Weights of a small GPT-style language model, trained from scratch on English Wikipedia.
Size: width 96, vocabulary 5313.
Training: a variant of Adam for these matrices, 134M tokens, 8167 steps.
Each number is 200 + 30 x the weight over the matrix's rms, rounded and kept within 0 to 999. Layers, rows and columns count from 0.

# layer 6 attention query, 96x96, rms 0.111, rows 34-74, columns 48-95
255,198,230,204,185,213,181,223,206,219,202,215,206,230,214,181,191,185,204,194,173,220,219,213,215,228,195,174,153,186,152,188,211,244,215,181,238,174,249,206,207,189,178,193,218,181,177,200
205,188,199,191,188,222,131,205,172,234,188,177,193,189,200,201,210,261,174,244,210,247,203,238,209,204,230,204,173,194,155,189,192,219,240,191,200,213,155,165,253,164,164,211,247,151,193,203
187,188,188,274,221,170,176,226,194,198,219,193,213,197,158,223,209,224,213,181,197,215,200,206,167,197,187,185,220,195,165,164,263,223,190,160,221,206,183,180,188,211,177,184,131,213,149,208
137,201,212,267,215,199,249,180,155,248,208,208,133,227,218,262,233,196,189,274,215,201,203,199,236,192,197,168,170,204,145,160,124,187,170,206,207,207,205,182,205,183,236,196,177,213,188,163
345,211,268,150,152,235,130,314,306,147,234,304,302,250,207,113,155,262,269,141,156,227,201,287,207,327,145,118,111,183,177,253,232,289,252,183,254,149,262,242,269,194,80,175,271,152,167,225
237,231,210,174,197,195,222,183,197,200,229,172,231,227,177,220,189,229,159,247,230,161,166,232,166,202,221,212,146,165,214,224,201,230,220,232,227,195,221,216,225,184,192,198,240,177,262,229
264,162,221,216,196,210,171,283,181,203,213,183,176,180,178,163,170,234,220,240,215,196,235,207,192,172,222,165,150,166,224,197,169,213,219,204,249,204,195,191,227,211,205,196,214,221,203,212
208,203,145,160,214,229,169,194,201,150,194,209,196,183,229,179,222,133,177,157,187,213,187,163,176,208,210,276,237,210,221,185,236,219,189,242,155,230,210,218,172,211,261,224,197,202,244,184
223,175,234,175,231,182,196,183,195,171,150,201,198,231,168,180,207,174,206,209,273,216,209,229,198,172,167,215,167,178,250,158,184,159,183,165,179,237,209,236,201,255,178,190,200,227,237,172
224,161,227,212,264,214,183,240,220,207,214,137,236,146,235,117,196,196,235,221,224,234,206,222,161,219,214,204,205,247,181,202,247,258,269,244,166,214,217,182,179,190,190,174,235,209,166,148
208,212,252,191,182,187,202,210,181,178,261,221,175,160,173,191,161,206,244,213,191,160,146,206,244,140,177,187,162,274,219,153,226,219,225,161,233,182,212,247,202,140,227,191,224,167,173,197
151,207,218,180,208,202,246,159,189,193,239,154,218,226,194,244,223,242,224,186,199,202,266,231,201,170,218,153,172,206,215,243,186,256,224,267,157,217,168,193,191,196,211,204,200,189,231,212
200,206,208,147,185,233,172,199,155,190,174,128,163,169,162,193,201,221,192,177,186,251,250,207,193,173,192,165,237,199,175,187,214,165,176,142,222,197,232,159,151,234,178,182,174,202,214,226
146,210,136,208,250,235,211,199,200,191,208,220,194,172,208,162,195,223,182,192,210,238,240,183,224,209,221,208,228,215,239,221,168,180,165,275,179,220,155,180,178,183,204,185,186,190,218,224
174,186,214,190,183,228,208,155,196,195,180,169,272,143,170,209,222,229,231,220,198,195,139,171,206,200,220,170,194,204,222,229,172,182,212,266,205,191,127,239,190,247,223,151,196,180,144,185
239,204,209,195,149,184,188,214,232,200,229,178,181,192,200,168,202,260,151,212,182,231,255,155,227,182,130,163,213,184,254,218,235,166,175,217,195,199,230,192,218,184,166,194,148,197,204,217
230,136,139,149,188,202,171,193,204,191,253,228,198,230,177,171,213,173,202,192,143,161,149,245,234,227,180,206,239,215,201,245,166,227,241,226,130,184,141,187,204,186,206,191,210,170,267,225
240,217,203,212,190,204,253,186,228,245,244,180,180,188,236,174,204,191,161,187,243,202,161,238,191,178,229,195,173,237,256,200,179,177,148,178,208,211,226,203,152,231,238,196,188,209,215,217
192,209,208,187,211,200,258,186,245,200,238,222,202,186,172,203,258,215,170,220,219,151,188,135,205,221,207,146,224,231,149,198,128,269,160,209,211,200,209,151,195,173,187,230,194,206,154,201
187,222,206,201,186,180,219,204,227,228,207,214,177,180,203,200,221,174,218,212,188,156,181,171,189,222,189,208,253,182,199,205,207,167,261,223,210,206,229,204,149,190,201,213,175,198,208,195
207,188,242,169,222,195,183,249,220,196,224,155,201,217,226,127,210,211,219,175,173,135,222,227,187,216,225,186,185,146,221,247,203,223,212,169,208,230,196,171,226,157,166,190,226,230,228,194
262,240,160,187,206,220,211,192,213,186,245,258,177,164,227,178,230,256,220,214,168,180,191,172,247,214,194,177,239,132,240,228,179,209,189,201,202,227,185,134,175,162,162,208,199,192,160,204
177,222,221,213,257,186,201,220,210,263,213,241,229,182,213,168,226,189,256,235,201,202,264,169,237,224,186,143,162,130,172,165,247,316,170,180,187,136,209,228,196,200,193,179,213,199,210,151
196,248,220,204,183,206,201,215,159,206,127,188,151,169,193,229,193,201,189,239,239,137,180,187,223,143,193,218,228,170,244,233,219,152,183,224,152,172,183,177,236,171,190,229,247,145,181,205
161,228,205,222,196,174,209,226,190,203,188,190,229,220,179,144,217,219,218,244,200,258,206,187,220,185,206,178,180,207,183,134,195,209,203,204,182,152,171,214,196,236,190,226,212,190,208,205
193,214,196,225,205,227,184,183,200,202,195,234,145,197,218,187,154,157,218,238,126,182,273,236,259,175,172,177,207,206,205,187,206,240,183,235,226,196,228,221,261,212,231,197,187,186,189,172
227,199,191,213,190,188,182,196,157,221,214,199,164,280,177,235,174,176,228,220,175,169,232,150,275,172,217,195,203,176,182,176,186,158,209,178,214,176,174,217,216,219,212,203,190,228,197,187
239,188,229,135,169,212,203,234,231,210,193,198,213,178,253,180,218,239,137,249,164,182,175,146,219,249,233,170,176,226,170,182,209,210,197,190,234,204,226,204,226,175,202,244,193,220,224,216
235,199,191,244,211,193,212,179,200,235,144,190,185,240,204,213,241,177,210,206,141,211,184,190,240,228,200,160,189,170,168,246,182,226,257,227,238,237,251,183,188,208,169,235,225,172,209,202
155,208,158,240,243,228,230,190,194,196,194,182,178,206,236,173,215,177,160,211,186,200,225,172,201,202,194,214,208,173,215,184,203,230,216,173,206,178,195,162,181,244,188,189,223,229,193,209
203,187,225,150,185,195,206,209,213,180,207,212,167,142,229,181,215,263,179,234,194,172,233,219,252,192,181,172,177,235,212,226,220,236,175,206,172,203,207,156,209,182,203,244,208,188,194,189
207,202,179,201,206,185,176,144,235,247,215,263,233,215,218,208,207,217,214,166,234,217,189,182,161,241,168,201,205,187,233,216,217,180,191,189,212,195,203,225,190,210,181,215,186,183,202,211
184,150,62,268,238,102,285,187,63,263,208,146,150,193,160,168,253,112,116,313,218,197,275,110,249,87,297,250,239,304,190,152,130,190,169,277,53,231,86,65,168,227,349,264,124,298,162,75
186,177,200,167,173,185,176,209,245,213,216,202,191,176,219,207,217,220,195,191,188,175,226,232,238,258,172,240,184,165,226,178,222,278,230,191,238,215,179,219,194,187,175,218,209,177,203,220
151,176,208,216,202,167,205,253,203,159,178,241,222,221,185,228,168,180,223,152,217,205,223,208,145,203,217,171,196,168,212,210,218,204,229,152,194,210,183,242,206,208,200,163,202,212,185,207
184,227,203,185,186,229,166,186,194,170,221,198,256,207,208,242,192,215,217,120,208,190,172,212,152,226,191,242,245,150,220,203,226,163,221,162,251,205,225,268,179,224,167,175,206,200,208,234
206,241,205,219,184,260,196,186,213,211,198,192,176,210,207,185,198,210,240,210,155,248,220,189,209,188,161,157,128,174,172,194,224,233,191,187,228,193,254,209,209,195,145,170,229,173,215,232
194,219,190,189,209,254,176,203,122,183,206,172,220,219,168,245,210,192,192,233,191,195,218,189,204,134,233,233,233,229,241,107,237,190,183,176,158,183,198,190,230,201,195,155,215,196,178,174
234,221,180,197,192,164,163,191,185,194,171,187,161,224,199,229,185,193,185,215,207,247,154,207,197,239,180,145,213,174,192,194,185,233,243,184,148,215,188,252,207,166,194,173,132,186,248,208
177,205,198,214,227,237,196,172,185,197,222,228,224,226,205,208,227,161,199,207,194,175,183,206,177,208,198,233,238,172,173,206,183,191,202,213,219,210,180,206,208,221,190,170,274,217,201,177
172,180,166,172,212,173,201,228,231,201,193,184,183,249,224,198,202,259,182,216,203,256,223,203,195,203,201,154,162,178,193,240,198,203,211,195,210,225,185,178,231,182,203,229,220,182,217,181
# layer 6 attention key, 96x96, rms 0.111, rows 34-73, columns 48-95
232,261,186,200,214,201,154,307,161,209,159,175,371,261,151,229,203,159,87,2,194,277,133,258,229,230,218,209,213,204,193,241,210,113,122,257,189,92,204,233,211,224,189,140,118,121,44,272
188,177,196,202,203,219,205,202,177,185,208,207,227,173,232,232,255,212,196,180,209,216,191,174,161,172,258,224,220,202,249,192,167,182,233,159,228,163,227,206,162,149,222,235,199,215,134,179
211,188,183,205,229,153,244,173,192,225,209,182,186,169,158,207,227,221,214,170,214,178,220,218,148,197,243,183,235,201,270,178,192,213,200,175,195,239,217,155,176,217,163,238,208,244,210,198
209,210,229,165,178,198,203,183,188,214,220,188,174,202,194,207,195,195,217,210,198,191,188,151,180,171,204,185,208,190,202,201,192,232,223,172,228,225,210,171,188,203,199,202,208,202,235,203
192,205,178,198,221,175,208,200,215,196,198,196,231,197,184,233,209,188,180,180,209,194,190,182,168,212,224,189,231,211,232,216,197,178,201,211,179,222,211,176,209,194,197,210,195,202,182,205
219,169,197,237,243,182,210,206,170,157,190,180,172,178,171,236,206,133,190,165,212,153,195,226,222,182,237,178,279,198,242,223,197,166,195,231,213,178,224,226,208,189,228,175,183,205,235,192
161,212,211,225,224,151,263,168,187,124,198,179,215,200,238,174,203,198,143,184,229,172,183,214,223,225,254,181,221,174,251,201,208,149,237,221,164,242,212,174,219,187,190,168,163,176,198,190
193,183,197,213,188,211,201,199,208,218,187,245,156,182,212,156,227,241,225,253,178,251,204,192,263,272,162,166,157,182,198,175,155,225,191,277,201,201,231,256,195,195,240,185,243,199,213,221
200,207,159,185,185,206,247,202,187,207,175,227,220,163,204,201,208,247,169,217,168,150,169,173,197,154,217,161,254,201,135,190,234,240,209,208,200,187,225,191,262,258,170,157,239,200,230,252
177,209,255,171,232,223,222,145,175,176,205,236,208,208,193,209,191,199,188,203,264,225,225,139,168,280,204,220,190,238,188,166,179,189,196,180,219,246,232,200,220,235,206,184,210,218,164,169
202,221,209,147,175,217,208,221,223,181,174,216,182,199,173,233,139,247,192,194,130,192,241,194,184,190,198,166,175,215,211,221,176,186,192,201,193,192,202,181,215,161,213,208,251,241,242,182
215,177,209,184,177,258,196,260,170,178,178,165,191,212,200,205,184,199,249,172,148,241,163,215,215,217,180,274,181,190,169,185,162,207,207,195,240,206,185,203,239,143,187,186,245,187,205,148
169,175,198,180,200,223,262,189,211,214,213,184,180,200,208,203,164,266,201,241,195,209,145,277,183,124,171,205,244,175,215,298,134,184,228,182,179,210,199,174,172,169,186,176,224,171,237,224
199,174,165,151,175,212,242,192,181,202,212,231,213,252,166,185,213,227,215,243,187,212,143,190,209,179,132,187,160,210,164,160,179,198,201,220,219,192,182,187,193,173,195,221,219,153,206,254
227,235,183,213,132,260,175,172,230,199,205,211,196,179,235,146,175,196,203,254,210,215,223,143,194,236,169,163,199,223,190,205,180,186,238,201,251,225,208,181,171,161,199,231,195,202,194,207
229,187,219,162,283,252,263,196,199,189,203,191,214,223,154,177,172,152,232,172,192,225,197,271,165,196,227,269,226,228,205,193,178,192,226,174,176,164,198,213,237,182,233,154,207,264,165,235
214,194,178,204,173,159,202,184,191,237,143,199,158,199,190,167,265,146,213,179,241,163,176,206,182,152,205,180,198,229,210,232,246,150,163,169,206,186,203,201,163,236,261,245,191,166,229,224
214,169,233,157,178,170,207,187,217,200,215,193,209,249,139,210,202,202,153,145,192,171,187,215,221,225,191,156,182,221,231,240,163,220,222,198,203,189,232,235,233,174,268,182,203,236,217,214
222,200,173,186,220,175,162,209,197,276,186,191,226,233,159,214,187,186,150,205,221,215,225,210,157,249,235,205,198,239,209,173,215,177,239,136,220,192,186,208,178,268,211,218,202,241,185,153
237,189,208,212,202,199,146,179,203,232,182,229,226,172,191,196,171,149,243,211,193,178,196,203,241,223,225,129,182,154,181,166,176,223,204,185,156,213,158,155,192,214,204,259,245,164,197,183
190,231,229,194,150,178,192,228,218,184,173,201,211,211,243,189,242,238,135,129,186,225,178,190,179,252,181,180,185,195,185,185,226,190,238,200,163,237,161,176,196,161,181,159,221,168,200,240
247,195,197,235,224,233,208,232,171,178,145,179,208,227,213,230,231,194,168,209,168,216,190,235,157,216,185,198,150,193,226,174,202,162,196,188,168,169,208,162,218,228,256,227,159,159,210,223
172,231,155,226,225,173,133,212,142,208,152,248,188,233,183,207,164,176,156,177,253,206,228,133,244,233,213,180,240,211,156,188,212,182,221,164,203,214,205,152,232,232,210,205,169,239,178,158
211,194,218,227,186,175,251,232,186,206,157,239,206,200,245,208,207,233,227,191,190,192,190,229,225,191,227,238,170,217,209,187,241,220,242,215,175,162,184,201,193,179,202,195,243,185,233,187
185,201,168,166,198,240,209,207,235,174,171,192,184,194,167,224,180,206,193,163,197,189,208,190,179,201,182,242,183,240,205,203,215,197,229,210,232,160,184,183,224,241,168,188,201,228,181,243
176,206,177,222,216,147,237,199,193,214,212,240,187,213,238,192,234,148,225,207,176,221,145,219,169,193,205,175,151,198,126,220,221,216,173,179,220,256,205,166,237,174,211,225,204,242,235,216
205,221,195,199,192,177,190,249,193,234,211,133,195,213,245,230,172,210,175,218,145,231,191,232,175,188,200,237,196,256,181,199,187,263,176,208,172,199,241,148,172,178,161,160,221,180,191,219
279,175,192,193,206,179,262,187,198,205,226,205,161,210,148,212,209,182,156,226,209,206,220,236,200,219,224,215,222,229,239,234,123,167,196,218,245,171,189,225,220,231,176,144,203,123,189,155
197,189,215,246,213,139,171,180,197,167,155,195,229,226,138,210,236,129,174,156,248,166,177,143,218,207,184,192,240,244,255,200,190,178,209,140,182,257,135,188,236,239,228,218,165,251,160,199
172,181,196,201,195,221,193,222,220,228,200,215,216,205,209,179,221,185,199,174,198,194,240,155,237,228,180,203,201,146,203,175,269,226,232,171,176,180,154,193,211,231,210,181,193,224,208,179
201,200,241,281,223,167,188,211,182,192,204,214,232,223,238,219,160,132,236,211,222,221,207,153,180,223,207,161,178,169,183,167,221,213,183,143,213,242,161,211,274,182,200,207,233,194,221,207
204,242,135,161,188,199,227,269,109,111,171,276,304,170,170,167,178,187,165,91,181,168,160,273,214,252,221,232,221,173,152,229,194,154,225,215,173,154,228,228,249,273,203,133,179,204,104,217
194,192,236,211,200,233,192,176,213,209,196,199,169,197,242,196,191,228,246,223,189,214,192,187,219,201,178,184,156,170,184,157,204,211,166,204,206,189,177,218,160,179,191,202,210,212,248,197
163,180,192,220,186,250,234,178,158,216,122,202,194,202,137,219,194,227,217,174,184,155,210,240,236,215,202,222,151,203,210,221,190,207,264,222,156,142,188,190,240,178,200,178,230,234,197,215
192,201,173,207,177,179,175,157,172,193,188,166,178,224,188,232,251,186,185,213,201,193,227,226,206,196,224,267,182,233,183,179,231,196,247,227,213,201,200,143,220,243,206,204,192,205,208,216
195,208,189,199,231,189,215,205,199,169,163,214,238,209,215,196,222,183,170,163,170,217,211,220,193,219,182,213,213,206,211,193,188,197,202,227,188,202,201,217,209,210,198,204,192,217,188,194
222,254,196,194,185,158,170,265,129,127,201,227,399,255,191,170,212,125,99,16,224,202,107,347,163,354,230,254,279,228,125,252,235,130,143,248,203,170,229,175,302,329,134,42,192,101,18,268
188,224,192,171,192,221,219,200,201,204,229,186,158,117,261,182,156,211,204,260,206,221,191,163,237,247,196,158,201,149,145,204,197,241,129,216,187,153,200,196,198,224,200,195,177,222,260,150
215,218,204,246,230,265,170,177,162,186,182,224,241,144,212,187,208,225,161,202,213,174,181,245,235,199,185,238,194,211,167,168,160,222,175,186,192,146,235,209,208,174,199,192,202,180,153,166
188,201,201,230,182,223,226,181,247,157,202,199,192,200,215,228,164,198,193,182,176,198,209,170,218,163,209,212,181,164,223,201,232,184,176,206,206,206,195,219,202,211,213,217,204,212,247,221
# layer 6 attention value, 96x96, rms 0.0938, rows 32-63, columns 48-95
173,178,191,210,173,160,177,248,240,200,185,180,189,226,216,179,161,226,234,187,142,268,161,216,235,205,155,219,264,234,197,160,245,241,183,181,211,199,195,142,221,128,237,212,217,223,193,199
212,159,202,211,209,233,202,204,185,138,140,229,211,213,203,182,214,183,260,214,184,163,238,197,173,171,177,168,222,182,240,208,213,254,235,199,147,218,195,213,213,174,169,183,224,208,151,219
213,165,192,240,225,186,182,138,183,185,176,200,207,191,241,244,228,218,153,187,193,197,141,207,235,212,204,192,158,172,238,181,240,230,210,219,172,192,213,192,247,215,231,240,203,223,166,227
190,162,224,201,146,204,184,203,229,221,206,193,186,192,250,239,207,201,227,195,199,172,190,212,138,205,196,207,230,202,245,187,175,142,154,201,172,220,163,215,170,199,159,191,217,199,249,173
216,216,242,192,207,192,267,208,192,170,173,160,218,209,155,231,212,180,192,211,255,143,172,183,198,220,215,202,222,176,234,215,182,182,198,187,247,233,222,120,174,180,189,170,198,228,168,203
174,187,188,221,187,241,200,212,203,268,230,200,212,156,165,243,229,187,193,210,271,221,172,186,166,252,175,197,243,212,245,161,178,230,202,211,209,216,206,235,181,204,187,231,206,215,200,152
206,182,251,204,180,211,195,190,216,280,163,181,216,183,159,216,218,191,193,204,190,170,221,159,217,206,203,216,256,198,223,158,236,184,131,192,201,190,217,157,127,244,210,190,210,198,218,189
204,142,242,155,205,268,159,170,195,162,183,220,200,212,187,174,223,188,196,228,186,179,259,226,162,277,248,176,194,225,149,165,232,243,186,186,234,201,158,243,202,206,219,181,194,216,188,201
181,222,195,229,199,201,227,183,229,137,137,184,193,197,210,202,163,127,205,188,258,174,184,193,216,206,223,192,184,174,182,180,227,136,171,265,164,195,204,169,255,195,240,199,191,220,198,197
183,181,239,122,151,179,163,187,150,245,147,216,195,190,168,187,212,189,228,234,157,185,239,250,195,209,211,203,140,215,226,223,216,174,206,195,221,198,175,242,163,241,228,182,223,240,224,202
219,238,178,255,194,209,172,151,221,176,203,212,210,247,242,234,238,176,191,236,265,141,169,174,208,191,173,212,212,212,165,229,143,161,200,248,183,172,222,180,238,209,173,215,152,211,218,199
189,217,137,184,214,180,240,226,199,249,199,151,211,185,204,203,216,204,179,214,198,219,184,201,159,163,165,256,224,173,198,240,209,199,135,200,187,217,224,152,260,252,205,216,219,215,247,217
217,210,168,153,208,236,180,196,167,213,143,200,192,221,128,124,269,181,220,196,207,179,200,249,179,185,225,181,151,210,238,231,152,210,211,194,215,195,237,191,145,226,207,137,257,211,155,201
193,274,205,175,218,224,219,210,193,198,241,182,207,214,196,103,184,159,217,222,158,167,197,236,203,208,271,221,230,201,169,197,150,189,202,227,168,181,174,198,160,234,196,177,217,229,194,200
221,208,225,201,262,207,193,138,248,223,130,212,204,207,200,271,166,148,182,226,240,225,196,195,159,227,164,202,172,209,205,185,170,215,230,212,198,195,202,171,220,244,176,217,164,191,186,191
230,198,207,176,225,186,152,226,213,200,210,207,201,222,233,232,260,206,214,187,173,174,199,165,274,213,227,218,222,219,179,190,240,200,220,176,225,189,185,190,157,209,161,229,155,218,192,234
209,176,187,163,246,215,199,216,201,216,234,192,201,177,171,171,226,216,229,177,150,215,229,250,202,185,213,157,195,198,217,163,224,174,174,239,178,212,130,202,166,197,207,204,190,171,198,214
220,186,257,140,204,247,179,148,251,178,165,163,201,203,223,241,229,158,273,194,190,195,187,199,211,195,227,186,191,224,199,180,203,222,185,251,185,179,246,168,217,233,208,204,205,215,183,247
236,173,184,199,244,206,189,160,237,165,176,195,152,192,205,178,233,185,289,196,190,228,259,217,172,210,219,185,239,200,230,198,258,329,207,228,178,165,196,155,257,218,160,208,201,196,177,188
211,235,213,202,197,264,154,218,206,173,188,213,200,200,197,185,171,157,178,201,213,152,170,200,223,181,221,260,140,206,246,193,149,206,217,284,174,221,175,171,186,156,224,159,212,246,196,194
219,281,277,199,187,176,198,257,160,239,226,257,204,159,221,215,206,194,205,183,178,145,150,187,218,170,194,200,208,213,169,210,145,210,183,176,210,206,185,207,187,195,170,227,163,163,174,167
188,137,186,187,199,175,195,197,223,241,161,175,178,228,177,196,145,237,248,195,143,194,237,182,238,216,260,191,189,207,222,184,148,246,242,207,221,172,189,188,286,177,185,196,141,183,229,221
207,250,213,232,168,226,178,196,189,191,218,158,214,194,250,178,126,172,233,200,217,178,114,238,178,172,242,224,223,267,149,213,177,201,200,199,277,226,222,191,194,199,192,210,191,243,205,200
205,156,274,277,223,191,202,187,171,185,246,187,185,193,183,165,149,233,248,224,224,202,252,231,214,180,237,174,220,203,178,214,217,202,205,181,242,209,174,169,190,148,189,208,239,214,125,165
216,174,147,196,124,193,208,179,252,194,254,244,215,228,193,196,228,189,214,217,193,194,208,228,181,164,227,177,168,240,294,156,108,200,213,221,215,187,169,179,189,206,204,201,211,168,179,201
228,296,249,190,196,179,123,226,234,202,242,248,175,165,133,151,183,215,168,215,137,212,211,207,248,173,227,186,179,209,183,198,197,158,151,178,155,200,221,176,169,250,149,208,191,171,203,175
211,222,207,201,158,236,217,225,217,213,219,181,189,204,289,155,179,210,178,204,225,220,190,172,177,193,201,238,188,126,226,240,136,191,232,165,278,230,251,240,243,159,213,181,253,215,173,176
221,159,240,197,172,139,207,238,191,158,172,207,153,220,165,180,181,186,210,198,117,193,196,282,220,231,197,189,253,238,200,184,187,176,242,182,240,243,142,194,215,262,220,147,179,202,218,210
214,238,179,202,165,198,221,179,171,223,178,227,186,200,180,179,255,172,164,179,176,251,176,187,199,197,85,186,163,207,193,192,204,219,194,213,233,206,247,212,276,245,214,211,138,185,201,146
236,236,163,188,223,200,238,189,266,173,212,207,208,191,223,155,172,215,229,231,185,213,203,194,193,250,211,208,203,233,268,176,159,236,225,234,143,165,159,172,188,161,210,206,248,210,226,221
219,212,152,263,186,210,173,182,173,223,224,192,189,200,185,199,199,168,172,180,239,270,204,229,194,202,208,176,199,219,220,209,163,225,155,203,225,210,219,143,208,127,207,224,257,175,193,204
224,224,162,186,222,203,173,201,174,192,239,230,177,209,165,164,176,178,247,183,192,195,151,261,214,222,197,256,179,154,217,167,192,224,209,203,203,195,207,247,219,171,253,150,212,203,167,199
# layer 6 attention output (transposed), 96x96, rms 0.0905, rows 32-63, columns 48-95
179,240,207,150,194,252,204,225,190,213,229,214,188,146,168,214,167,214,178,210,189,216,142,208,203,218,213,230,251,222,213,263,210,190,225,248,205,161,196,238,215,175,204,232,228,139,169,210
175,157,176,254,218,239,220,172,201,171,169,197,227,212,196,254,178,148,231,209,207,222,198,203,224,203,248,200,224,178,179,204,228,243,207,171,188,174,172,178,134,188,181,225,181,189,217,195
209,179,219,200,225,189,222,202,186,158,213,206,208,203,174,169,219,261,213,157,235,136,194,167,215,188,229,148,217,206,155,168,215,223,257,241,225,212,185,227,165,209,184,223,252,208,193,169
206,206,174,187,190,167,201,245,183,191,189,149,230,220,181,192,173,178,207,238,223,192,179,203,219,271,168,239,195,203,225,195,191,223,199,164,203,230,242,177,227,209,182,191,150,220,216,188
199,191,239,141,193,154,177,238,178,175,187,240,213,185,215,200,199,155,204,177,228,183,242,191,247,226,210,157,237,186,243,238,229,187,169,224,177,177,279,223,207,224,221,196,137,213,221,172
259,198,197,202,190,184,218,209,274,224,205,149,178,195,195,209,193,224,247,220,229,212,154,182,200,207,183,195,204,183,189,199,181,188,183,140,239,217,201,167,211,178,187,193,207,204,202,233
164,184,195,173,204,149,195,213,201,170,185,170,143,182,208,141,186,154,201,197,215,221,221,181,213,203,182,166,175,212,195,257,224,186,204,164,181,175,228,137,215,216,226,169,168,187,254,216
260,208,137,205,239,222,204,248,167,213,208,163,235,207,166,192,197,191,160,186,178,219,170,190,249,251,242,219,233,198,219,226,218,206,233,223,197,189,243,187,212,206,199,167,180,226,275,207
179,136,187,143,143,170,227,179,222,181,167,263,246,213,229,200,221,236,175,168,229,205,212,196,187,222,207,217,241,198,173,194,242,168,184,206,179,170,123,205,208,192,218,191,158,156,174,211
244,188,194,210,216,181,193,181,164,202,213,151,161,213,233,192,150,169,235,224,155,172,214,149,206,160,179,197,163,193,208,181,195,197,219,198,230,251,211,194,164,243,238,199,180,210,266,204
159,237,202,147,182,173,199,190,242,144,200,197,240,222,179,215,182,232,156,146,196,225,216,168,173,228,242,202,242,190,189,188,212,205,156,222,182,203,188,198,250,207,201,251,235,213,206,156
201,177,184,167,218,172,227,241,232,204,230,250,226,207,191,195,202,215,202,190,235,208,174,173,140,161,173,193,216,256,237,211,187,174,170,153,198,231,178,208,237,216,221,188,198,171,175,248
200,192,185,222,237,169,187,235,177,178,153,184,205,213,240,159,158,128,198,188,183,192,229,213,178,190,219,211,156,179,165,205,192,210,208,187,197,239,259,206,192,227,256,172,196,255,244,210
165,215,207,161,162,193,186,184,198,193,199,197,184,210,283,196,227,207,181,197,172,242,185,192,171,238,214,210,143,182,235,169,187,195,211,189,207,180,257,196,247,218,206,162,166,253,217,210
226,221,198,185,188,163,193,259,199,213,176,234,171,159,180,234,167,159,191,196,217,198,255,231,179,224,153,210,185,247,251,223,173,226,221,179,195,196,202,197,220,203,151,205,196,160,197,153
226,220,214,154,218,201,213,254,234,179,205,217,208,186,172,202,206,158,141,127,191,208,216,199,214,226,171,161,186,184,191,212,221,277,197,218,178,228,209,175,201,200,204,180,202,210,232,208
151,166,198,217,190,187,199,231,193,182,193,164,198,252,189,137,219,202,185,172,224,194,172,236,165,190,222,227,222,194,231,230,189,191,199,223,173,169,211,196,210,215,195,193,136,201,229,232
206,182,203,125,218,186,210,227,223,181,196,165,198,242,224,145,200,171,192,163,208,237,243,176,159,260,196,161,209,200,166,232,237,214,260,241,162,187,253,176,189,174,230,217,237,224,196,216
197,194,211,201,159,311,198,228,194,151,195,211,219,218,179,231,231,163,217,207,248,240,157,173,159,154,237,217,221,209,186,226,222,228,188,200,199,194,183,184,204,212,185,249,265,182,202,202
257,260,201,200,179,203,158,250,174,174,196,220,228,213,233,131,162,204,178,197,154,175,263,196,226,258,240,219,200,203,133,142,222,232,230,204,183,216,202,145,168,208,201,193,182,202,192,129
205,195,230,182,173,162,182,196,229,263,201,189,139,219,202,173,208,203,242,253,246,283,256,191,259,185,168,171,161,160,221,154,177,189,178,204,189,156,222,139,253,177,192,198,166,197,290,146
223,180,165,211,212,228,205,166,192,218,249,187,209,209,225,239,171,201,198,255,174,207,194,166,155,223,138,229,223,207,173,203,184,206,192,218,231,164,169,200,215,224,176,284,231,272,215,192
229,206,177,107,204,217,213,249,202,274,205,201,183,172,215,173,181,203,237,199,164,291,196,181,174,212,191,193,186,231,187,215,200,194,205,211,191,185,262,226,253,231,204,234,181,172,204,170
197,215,233,204,155,225,182,178,164,184,166,157,208,151,182,204,193,193,292,206,238,235,252,143,207,189,244,187,215,177,212,227,237,204,231,224,207,160,208,190,157,187,269,251,148,226,200,172
206,223,189,232,200,178,205,281,214,173,204,164,199,238,246,145,225,201,167,205,156,222,236,237,179,231,167,259,205,157,226,216,191,207,201,159,207,251,216,210,210,179,184,211,157,227,199,168
157,195,226,210,207,174,143,209,201,232,217,218,186,229,209,211,170,187,186,177,241,303,208,206,174,148,129,178,181,237,221,214,195,210,201,180,202,184,165,176,201,214,166,171,220,191,242,143
202,261,198,185,205,208,223,214,174,203,199,206,184,218,250,269,182,167,226,263,181,202,261,189,238,190,239,216,162,221,226,200,173,221,171,158,202,214,218,222,189,206,234,188,206,267,173,173
233,213,192,221,174,247,201,210,166,224,163,206,196,179,173,191,122,170,205,245,157,162,192,228,210,255,154,165,209,182,232,227,227,247,169,179,202,195,214,210,215,230,190,224,136,211,195,136
232,210,220,191,190,247,221,174,211,259,190,183,159,180,163,217,211,235,182,270,209,173,221,213,220,120,244,183,235,183,197,155,190,184,166,216,176,208,127,185,258,204,200,181,282,147,191,179
250,228,223,229,185,273,204,182,226,174,189,231,188,265,260,233,192,210,159,250,174,215,222,206,210,242,155,199,202,164,216,131,150,232,171,150,239,177,212,192,165,179,180,221,215,182,201,191
204,216,208,229,193,219,164,253,218,172,144,244,181,184,193,188,167,222,212,245,210,208,206,235,178,176,221,240,219,238,190,237,167,144,188,190,239,226,214,221,208,207,222,170,185,182,174,200
289,243,242,186,160,233,192,212,189,260,195,178,207,214,228,241,196,224,200,239,178,182,212,199,198,180,243,203,193,206,147,149,198,224,202,232,198,199,211,193,143,154,202,166,214,178,217,165